{"hidden_size": 224, "head_dim": 64, "vocab_size": 2048, "norm_eps": 1e-05, "bias": "none", "init_std_up": 0.0477, "lr_head": 0.00804, "max_grad_norm": 2.0, "batch_tokens": 65536, "train_tokens": 327300000}
Each number is 500 + 40 x the weight over the matrix's rms, rounded and kept within 0 to 999. Layers, rows and columns count from 0. Numbers have three digits each.

# layer 6 MLP gate, 576x224, rms 0.0477, rows 77-104, columns 0-31
475516482460474550447449518518496506505541552459543502524618520462463538480467472467452462535456
448562487512461544417420456484427493485485508547558503544534554462507506413538441498531449446564
464483471484498423603553546407527487455409467534477503548438568517504497515498485473466507518516
496563490548467575503459547498472529525503458466523493522528527501519534499477470460527523485491
453497497505491534549478495467523503534475519491472497455526514509475491499545448462495515426582
531424509426545454476478493533394430508504548469490473497476548493512437464550466430536591533477
489582555462486515447521492537484481524469485441518492590455471508525497527514489452526533488530
553440485493471510546483518382480561540451479469564523485497576433530485445547518456492564496496
455497467501533539515475568476403503432562565479591522455534579503499427543553487473450531520476
503467514511538438505480534487518551513469502491542507441498485467414510482511485486475608478570
509549511457509451439495439546495475480417543471490493526546491536540388514504584480563509513511
538466528511492453545502473451481451470502492482534555500525516539497489520498533522481534496511
496499519492503532545560507442570476526482463492444515487486497530491464494512500492521565456427
532551454485511513423449463506514509536466516484432443490478497483420483518470525480490484422460
502501541514476487555486491452481463477491488483480537493516562492529531477542458443488546539477
547543481519530511417585519519501505501514495527624431521466403499541440541557457471429497503510
535512466526482447537522507415532447576470485533511480526531508560523490475568504512487501475518
508583470511453451524508493526466454473431459502547473468450524468507423515527504467555499535485
525455458476430533416434462470435572517507489467444557515557525601479462455584453494464491483523
472494543460501454524434503464500539469505423420515501629517488538499457540475485527558484569513
549463508534480541515480539471556543398519499464505556496549551485474466459556430440463499497527
470511438498464534421497499512490545448456510480502569508587488547475573495500472531493540518530
519569547489504437539474452521485527519492441520592483479519548539529541575498480465401450548525
571474535513541556553471419446495495418492524571501500466495460535495464487567480492510459590492
473538435516487522510535522470446481537540463465541535453496609519482433497526415532476517479535
457484509414479503525550532508564486513552452486448553548515496498501520513519481494435407474496
479503487562563461545500555451466455446561465544446515549498492500444485460517540501568534461495
491521480508480513466443587500509451447461461501541630521508485523480489477594415457428510509543
# layer 6 MLP up, 576x224, rms 0.0477, rows 77-104, columns 0-31
579512541454538528509525507440451501451525598510513483509476457455516454544469440450453488508498
506493484497476533542471482640497477533553464517500519549539550572472492539497415514519472491511
516447541426548516500525535587499455463568500505462503532547473505432473487544512520496494497544
537453502453535509418436437485518511485526513463525467466458537457463500495473513467487535464508
459522489492531502497475500505514475448548483561519477520517561505477500475512469527508462502535
421538526547526517460495489490547462514458488493495501468459448482460509508489417498534481473600
494508524445522579482420510518519552516534489431463568443527501483453634426489497504452555501554
447531437531478497454480551571429469483580509468553526482495439514512486571475564483503449558501
543511495556494433562524490487507440572489503474386471475459516504516488467492443496534498517443
505558510476522490525439516536548488498493478503406534498483478433475479515483409461509542468510
485508501508509497535519547543456420499554483570552510485512528568533533565500508506545534525442
446464522481435456450594557558492541552498580515497465444450464550479489543588479490597526560439
487447517483532407468487451487475458549492563502492555524573473431546472508465496513489437477510
485513444435469485517498516540545507488605499497570467460529513464487455531537430508471567465459
477520536475514498473524555485588530514485509418502501502559527519559484510485466526488577506554
566462465479444449500489426495429464390582409487420532505501382535452507602566561517454502532471
511474496467498590497475507438440537475447494504550534505468528469420526476476472478535496567513
497433558546430511486505510558531524518492558524470597466547503537484518466489537537468523466498
538456491468475487467479436471498471504506519494466506424453495465485434487440513476497451604490
544529563506531474529501416521530461524467473507610518429506532556516475582465459518466522493488
526524447623488486492559456504496519423477493484463521540540470517581493506534558508522462491475
516439557509547433577543478509454499546534460545546466569552490484602488515505517454450477513486
489565556487516498468479492525462488466530545487516485477568492519411462489472499499509504531484
507524451470493452516449488507530559484496472516503544482479509503531451501499437484498497485526
471600515548482473497525478471509459511484490556510494453524517533488515523484541499537420417513
513504536555444512441454514502468559543513519504411491474442557481460496480546496527575512496501
479533519514495475422498538491528479500459484455462469561459415454519558469442386575519494443561
491504574446505501522500461565510491492486553456435521487417456463519441554494436450473459373424
# layer 6 MLP down (transposed), 576x224, rms 0.0477, rows 77-103, columns 0-31
523558470497538520512419503487448485552519488439532424538550496461509464487500542380527466616430
512505546453525471502469547504481514554571440609497471466450576493520553511441556529493549506510
474520446515535457535488504493528486500478473499521445471474526473474565554427502427531497475495
434533500489465474491469531585578460498544507533544534555513574515505481572462507507483472545473
563480487456521480461587495549482542498516529512504536506465491540473570482407511599538519562434
468492486519525483533522531492522471528513516415476468506524430505432519538497529591495551537492
494517473519529458524516527550441439478439503514466490511496526541539508486432467521538535520571
566470521526514500508475431429481499488515516519496451477480409504565575525502533521543534479515
425465526458523551512487498462491515573445503516499593549535544493545510467546486459476491488570
454507484505483452550529554482459470421594468440544509478544399549559524465527509523539527490509
504503477411484503512455501493523508508473527532487471481545442473525490588443523557530565511470
445505543474575540469510520493501504453506417501535404484502450408508534533484417439397468469468
517493527511564488473525418487490460421475478530484558484451490562580463522481491486607482599537
486569500477496545444503474553452485525476442543509460491518526440536439476514467480510426461537
582467503522519526462433457478530540544487497499520532570417477421494572502512519462505476515539
458539503566490554439469505548587484445576546518496548443490485489448504445495502472495487513484
466536468543582483475494514440539507469510570482481546492479521546517482499538486537474524532473
488474495528469536460437527487451528588463512528525493568498468498524492497457421520542516607523
475412543454542509427491484485519503492406542471539510497558521443549519532401460467503503582528
555551481507484505506468509566491469533514550613528549439464490517583524499439561347490509429506
521592441549486431559544516457531536510500487447515523417563514551508482497486496490484540524517
575478498461471529469510488491461470477515458520466475495473495482644471547464486327500516480479
485470540504462569479473491520497493523572530443483510505472503413438477548554517484502478507477
548459528495560494509527541564490509568497558493452522507451433503508503477487461466516566421527
495551478506443533497437507524487496482476518557474492502522559512610520461460479264519517531466
478525494462522453488451414466549452544516508559516522574510443533517495505534466636521479472478
525463475497555458432530479452398535536436503528520474459542504451501553495568504457450459453546